config.toml
num_hidden_layers = 13
head_dim = 32
intermediate_size = 1024
vocab_size = 32000
norm_place = "pre"
rope_fraction = 0.5
parallel_block = false
extras = ["value residuals", "capped logits"]
lr_mult_up = 0.765
final_lr_fraction = 0.0
max_seq_len = 256
Each number is 128 + 24 x the weight over its row's rms, rounded and kept within 0 to 255. Layers, rows and columns count from 0. Numbers have three digits each. The size before them is the row's rms in percent of the matrix's.

# layer 2 MLP down (transposed), 1024x384, rms 0.0338, rows 944-960, columns 128-255
104:212145136152067088097148121115120177116139098102119158134168105140140131111130144137195186118147136091144162177119143118129099126107147111120123150116133108133100146094111146118130132160134126157109123141146145162106142104180136142142143111111122158137134123153107097170110090098153131152134108119160102106143105131105129104137138091153171099105163101079150148123135145104144129146155
103:113114089106101110110153099105128146117171101069152156101121125157158126147125159158123121110093140125179154149148129112113164089113116095149127129125134158151118176197162109136116144120070101168157146114173182148094159136143111148129113162149146143118122130137144127104085146129127110120115110125183122098112116121157156121128143112145154150124122139169159121107151115091107115141136
105:150143148145112102138101131133095091142181129141155154099138152138124142130152122143144129085139135164132133105142149097128129094123141170191153185119105144111116121125127111123135179117099128126153165100153112135122158174085074097114123109114183160100110158104148082126130130127141171105135101135140168112159073132133155162100158115118143128128090144164158154113098103110140138116113
098:170063098107112124115126130129112136138100069069120149163125135166091108114137135117155142138125149149190092101123124128136081138133127132118121132114133145154113083122179115147127132131149164124127117115171173145087139125121120135131163116142117131169120174139148128117127135095106136105121113142118097138166131144099130131134156077098132092095136126144153153096176112144168142108127
096:160117123162129105095110133137095125149130093141166078107118172125130127128140095125202116123136129138143131096118136104103136141116114123163145141153110137121135101080128131080169158103102150135140146096147110182151119115133153154108122111143137066101163122126126176124124129124117116128173135121094096141140163083094165139158126123138140161146114127150103131118115182093081092146102
098:151115122133104078160141112126127095117167128124091106118108101110153114137116117134144142124144154096127121141119105124104107101127113144098139166136106077117161107089133088181119109135134149094155070135164146098193123115131111134141127192132145170164135126094120113129145143129154126095138115178095114094145100130155139161118152132120153116131126149124154066159101089182100125179121
103:103136100165135103166089084142157095109112148104130141168166157107143090120134139113112147162095122138068094115115144142099133127128102143109121161146175155168141135165135132125138152073133121153142117127169127132132143131131123098123146105115149137150112140131165161139149099125092159115105112124169156141116105091141131132104136085139136130164104148124064099117156139148139158104138
099:145095119124133142083119093129140116135105099166123116109086118177184135095146129112168141152118154115084143131142196109117154121150122108139121112155111100161122130143119161132097109133074101164125106112141129168139115094123125120065114114104096158102131099145124152109117149117129112108136148121121124083077090113123125134095125107150108114120108101119125082149137134142072166159139
096:109114110151161137116150113121171128157134122121139119143081115103149118142127099150117130140158106116153124159131139087144158157113135142136092179103141168159128115145125179121071094157109128122107182118186114148110183137107117163156112107136152119121146146116118166110118140178115145113093116162122079155129126131125104130134158138097125191119163192109128174125082159127166118107077
101:118156103131114146124161160095157121118112116107084124104109108123084076100087143118159166139124110113112098139168147095113165095128094080130113132144133130157151178132146137121101126155086129103105110092146149161114134124129096162107121150119143123120145105121151119144140133147143146153097139127139174138217060154102144134115146157113110124144113143129109130137141145147104124138105
099:123140118082131157093086123118050114088131127150124117130139163149138116144105142112112105146141145136104128080108140133141138167162131147128149130113151097118099170117105137149127092166133124113092103146175103161082152171144130143135151145134122114127123127091123148162143132109144154132139107123106096167095088103146117123120124181103145149126159126132156149107144091133159127126149
101:118161128161123110143060121129157128105095137123105124176127121164162095117118123126160118108160129119136084127099148149135126147144096123127131140154072115120133106169139143110168154117131140100112105104167082122144157153135143128130130129180148137125081089121108136156136124187120124175110153140050100133121135146149112085110154116166132111149109124121143130092144104113118126177116
096:133151146152069094127159122083145144114076120149164117121139106094149105147118114156171143128119138117136155168132121143114137144111137119154136122168149112128123109150147150122118132100110132141125147171130158136136104109099104126139121147153138098134116146098137119128179113119123130148131114127133134120132157123156173141166141110151151172177066145114164074120186118147121136144168
099:205097148127141140121106131116082096138125110130104146132135114150139115114153120098157140113139091095104105096116098141105104106112108091148140137094080159097137108116143101112106139109145149144114118159100147153137104132161145149140111150142066155135153133114109104089116127114123162137137098133144096149151125159115132103134142155153134112078144091115127114116092171154128125127105
099:145074186139141161161094146138124152117147138158116127109128144112142129113129108159128160090144125107159139116123132132113152118096123119113107130119159119088156171123131113142131088085120112137120107110116103150141153111131146144170143165118127156118145134097141111080168159140117116100131131153150129102173152149189098108157163142132158128125164134104087111187126111136116147088156
107:113125126094143119139091118098110187137088136110146103134115138142114164130101094150142147121100137125143164134111099149160136136151110128139173097106121144176101132153126191131116120112110133130107141058153157091092149156090162128118098129127115157117084136159155121149118124152147104128128115110117106136097164138140142126103146138082135138119117066130089128105111147146103113107126
094:171089125134111117135149151133150098141115170145124149185130148124155128140109114061158137152097138136113123122121119138083126149108096096125120122115138155114097108116122149147151140115148124134186110165131110097166156165124124143109156132110165105083157090117131149136101115054130129113099108138125156143119130170091140100135133118122103161104116119134127139116157095168153144149076
# layer 2 MLP gate, 1024x384, rms 0.0423, rows 945-961, columns 128-255
105:112137127147145119098121128149178136106113098163106106126147097111129131142159155136152106145162088139141131119111134130163143140118117160116130169151155115175165107125168146102148186113130144114153146102164129101136145149139112129113154124149131127143104113136077124151143122095101089114107114151165148143093115159121111172169102112127128092110124083104139100115127150179131089112095
103:098074165134166091142084119094132112127112160112140111073120141119089121142139156095073124135126148157167142150092171121124147091158130113103147169141107120114151132140111154107155122112143158159120125117130097120150108147148153161131120123172103172131164153120115138142139136063148127167124127097122108115120144127157099111131166116109094170144156163136120091125107104116140133196088
099:095099137110118096144072159092176120110136104096104119143129135116101118112130109132136133161115114180092111102160107155126103108141135102145116173136138130163151157106158102109128117115086118137130162126092102136117136120127118159150174098125135166170150130094100114171150131133122140149172088149071138138107119141164182131084140098102129114130162125106129177149152150120122118122105
097:084112137174120135119119159133116087143122150151106139093136085145148129105154112139154140180159147172135150139131143140099109122133091128142148128139148142144126143099149136138118165142130137114162133119121139146097145150121106147162086121124096136145159137132154124153118153160128139114168121150113153120121187122112130126167133131125152102129088101160138112126130161111114108151111
097:134141093163165133094095124115092129129134157117160109115154119091132131115163158147116100112125137164096134093091125127145132122114121120157115139108186147159118135134134161126094107107121137132109170128095149122114132108153124139151167101088116082127117155167134097150150117106146117153134117126172115128126094149089117125103123134154127117124142162136117088153143118114140096118168
100:162121134110159162081140123137101156102130162118133081113145089094128171150153104098128106107141142125141138109159147148163107161129131124146130124138138079163133130124090133118109154118131147095148090107133106113102116165122146126133115111133140166100174177123087145114088115177128151156159107107167163137153157166138118157127081192146154122128169103182131149150115134137086099122123
101:115138132146161125171140119102116100101125109116138104146131087164129193101092131137126140141158142103090141153131106137121118137129152085159117079074146072105132133148161163105181173104147138133139109097129123119114139143117097133118191113114108123179135112115163140128126130143112188152123112128170117155118110119098137103150161142157090151090138109156097154099128154102092098141112
099:106135147087143149162161106166169151128104084128111128125134143100116109134122103128128082162122127131116143129094129148149102143124107135137120129098173135137141117122147146105152135158104109132158087109140144085124126114126099140149094085091137135131140153118122123112148144146138110099133166109086113131149137144133135152121141186124113137087095114161136085136091089103144143105085
103:106110104113136137079147120136106149105110098147123105134128114142152112082122115127142116142127112136111171158110092104097130127145121150130137160125142137102124126107123133069158109129140114138176132097125156101115072134159148072112124090136101123125127142149157112120154130127091083168118137136142102123108124100161142162133132160123096127159127104154133096086148138172143102128106
101:093115142111124142138116122147171102107118148142127107112169101125160105127138155136126119114107154106111183140087129139117147111113124123157159098170088148139112142146147150091150127125139144108155085164138135085132136158164153107134111163173090128142146103139110141095147165156088116156146148120149116084104124121140135162126126178143083125120143130121126118093098133150105177134071
099:140104149154152120148104138144116122095153186109129092166097098146147086111107163119129077141121098159100104090168101171179137075143106109120099161119148093146110145179115155093132166144149116091134103116141061100133126133129124126132142125140159131118142125118147135135145109155169099165152102125108083135127176153134100091161157142162100132133111147138129113145156153092146104119134
100:145157179129095151125141096120156106115128119108128125105134140086127137148153154149159153099115139129149129158149144102168116133110101154170146102116136082142157133140154156104128152154146174159128136160088140148112162156161147127094137163129145092136098136134125122119158121127152160114083120119151117110100128094157135185101150157119126141158152166097163139158155137100094127145148
094:095093120094127120155143169140133110105105140138150094169127112123129154173130120139122120131120171147165125151127128090113141104148138152142156142130153122161096121123147113132144123168119104089119151141106151161149113101097149136097118108111146123121141149125146130155166158181138154110133143154133101124120164135091115149176130157117098108098067157171114102158149096153071107114120
098:171122127101113174142137155110111101136157129126172144116135130074132107128133112154106101117141122161094175142114102082128133104129141105163166127095140118085139173101123151141114159143167137119108124101098113175166154136128136169119117126119146091150145102079119117133128161142141118102102133125124100119113101123144151121161138141155129127143139108102183100136121081142124114131171
110:132109125174076151119124151119088089154136095129110095161106125135094092080101135132150122131124127142109148111153147146120082163123087114104139146128161138138070138097127133157155108164166111156117083125123103100140160124147125113132091108196134092120111155147138115156143107099114148107158141135123088121115105117177129099158108127159099137131089106128113100122155151127094137152142
100:130127078130141147169110139148123146097145118144158086086130110145137144097163165151096115179142163101150131118089142110130102174130144125149165154100116103121139141079129136150067118169083128147132109120144112104143095116142093104094151133170162104072137156152091094131087112106163159130113149142117128105143102116172124151152151145144097106183114151107162130161153106120113109121154
104:104134153127136152141111145110150141140120085135126127091107125107119086155124127134135130171130180169122084152145129127123099096140109126097122094145108121118149141127112126127170092136133098101121139088117157118143130124145125148151151158102150166152094162128115138124105179144126118158113136130126093122134083100182114138153084155073149144102150147150136127113089169100111107141129
# layer 2 MLP up, 1024x384, rms 0.0399, rows 945-961, columns 128-255
100:113115157150184132120166099111118106142091135160122139118154129160138153118142104109102105135130142125162107112128121136120134133122093098148082119114127145173112110164100163133100123117122119106182142125138147121111146120135114143115162108135120167121156135155143132141108129100180108123152131120126099142126109156134121162115112122167124104085147076117180080105140156114136139138104
102:179173114157132132159123111126152145146101126135105126167144125108163106117130111171102099108110156118117152125139119129104126121152106117131116135116109082136143118142157109130148076109105161096097093096131132130160089116152164104139144165111166119131167155119121129156149118140162120084167145128176120105131142097105131152130157128106156115158149135103083146083101107136101166141132
101:118141138140083104114119135166117158150113079122102096167132110105102143089107164141170136132119110098100123112133095169143073111175168121126098083114160156121166115139158101107115128166116114118101108135124162133163110109093161111094156083155114112123113159133142119121148132131092141159146112139127148131145141108116134125173154143094080094113088154118099149122092123105109116149110
095:136137124124165122133187111136103134179157117133119117119146107125122130166151148110117071127092099143149123092170132107104093152114125147122105092104103120111146088140182106138120144101101164153147135157119110149164107128110140134142149123187147101103186146110139108127094166174108161134125143160087160139156162098136157136102088118125154111171127134129100140101157131126119116119132
095:128127110112053106107111130094109132176095104125132120139111159154146120150169148164098130122135083110106157154111171098117067136152108106150072123082092109165148151131149134145157119073086141108172145090134113150152120082137130099114186124132104114143114135120132111135066135145144150139158120138136078117128103113132127142153149157113122155110150156116136089134137168087095131141127
099:132119119094079110108096146126127102087116150100113156095091147139175094134134096124116179145107150085149109134112146100150086089134137159128104142134108143098110137126114133168096161120170114109162144100130113133095113128126145087188080121141114090108111131154100113153131105140156130161152168139124119149108110142116140108147130125139095137126141136099149126150117141170156147133153
101:127118140130086149115157110164094132099129111133169128152097151137124114095132173080126121167142158143143104122149149157163136125115136143157110145153132115160151134122130161108115160101093127149153150122080146146119153121155140067131111140174121110077146149112146143111164163145124075137148140153100115182104150070097168131170107132151122146142162119087095107112142136173117148120124
096:151126077091128133121154159114143149169165156134162101131116131098092136100172126105146120121172086122156062140124112144107084140160123118159083099157083159135132110158124168125105095128090134169145144135120090114125106107129136112140162110145122112149122146108137087101111132142121135170149106169101121135133148128089132109120132092148146119098115129137099084121144150147140136099106
104:124089134137138085157102107090092138145121163136125100098149143127076125143109126127107176111105135131137114110100167138115135105117126123117139141137122109159158123094133116107115152163105180116132131109106152151079137176079138126101124114124164148155126097145149146151156098125126150164164165129100113129111120128111169119119118130109149133140114159094142114101113119139134111121113
096:101126087156125121108134085127144158179140174088104138164118118146153130117159148096135122105107138122124162120151103115157138175132142165109136102136124134105131135171147143092153137149103089098089145122144114096154120132149095139107144142100158104125129151163095137125112131095133117141077163145123141146146106100154087134169100152131146147068179098104152117140133130102123152137148
100:120161070085104075081131081122119129112089155085096146065173116142133137095154097115112105128118090160149106072143143141136145107157112114116155142154150137087141124111106138151133123147111122140174136115148166139098136136144124137125164134101153128147101144150142151128117115145121083123147130124138131113106113149134136124077105129119168150099166115182142121123136158094130139138179
095:089119157169098081114123120110124105142136163160132124102154114128088114101100151112152141126148117144116119115136129102137143130162102140126146165097103131147143107165137122107127092140157155114161077142095150147120156168116120125078082131151141120083120099149124118142092143126103152121172124128126111114120148162115158139134063127102107075131137108141151081138115131123151139161151
097:179109140143082112144123123133131122156093123125113145152109132134128142121102143101146131160142122123084175133130176114129139089126113133132129153135123135098082113115173134128118148143114139172108169150126106097112100086145147152142139149104083110113088107127083144087117111148148126131070145161126153127129085145160166153171125142146149109162136092146100097134154140166158103117147
097:139133157156170093132125113082117113117083135095140145079122152085118167112145101162099138194115124133108127123163116112150151108130084148085157134112129139105117145138160110150106153132148146129102142125124111168119136129132153133108171086112128156139113125118123094141094128155135131116188112143109164098138147129132115120129151143154118136121129140118102100159098120112116137118157
106:110132159108137089133117118155142138132119149158176097146106129101098133161135097137089160148104141156135101161087122130124143080116126146140167114110118130118134105151173136103147161160102124131121161101178107146117123126092130143110151182117123131179099136144152132105093111130142130144099106098120113134139143125112137140080162175142108177149176113162110150108107125102130134140103
094:115081155095146142142129142123139109155117153142141161138142152124129079136115092095104096139123103127076126092136170122105133142130114124118112126175128137152094130125147137118159130113180170131139137175093137129132100111142112130131161144166109136118129103120119157129136141099142124101159123121135162157129105147101115126124152189111134155133134125140125119153089146155113105156128
105:136163100149132119126153143134137129174108159152122137130162111098106095161099109140117120150152132133128116093104127130154146078171134127124138152138079134121153143126119066127091085137101133148107142111128100115125164092125112153154114146093096099112177158135145163103110123133121149143086142136135133134117137123143123148141133141141120125151132175138126110132141137146150162148174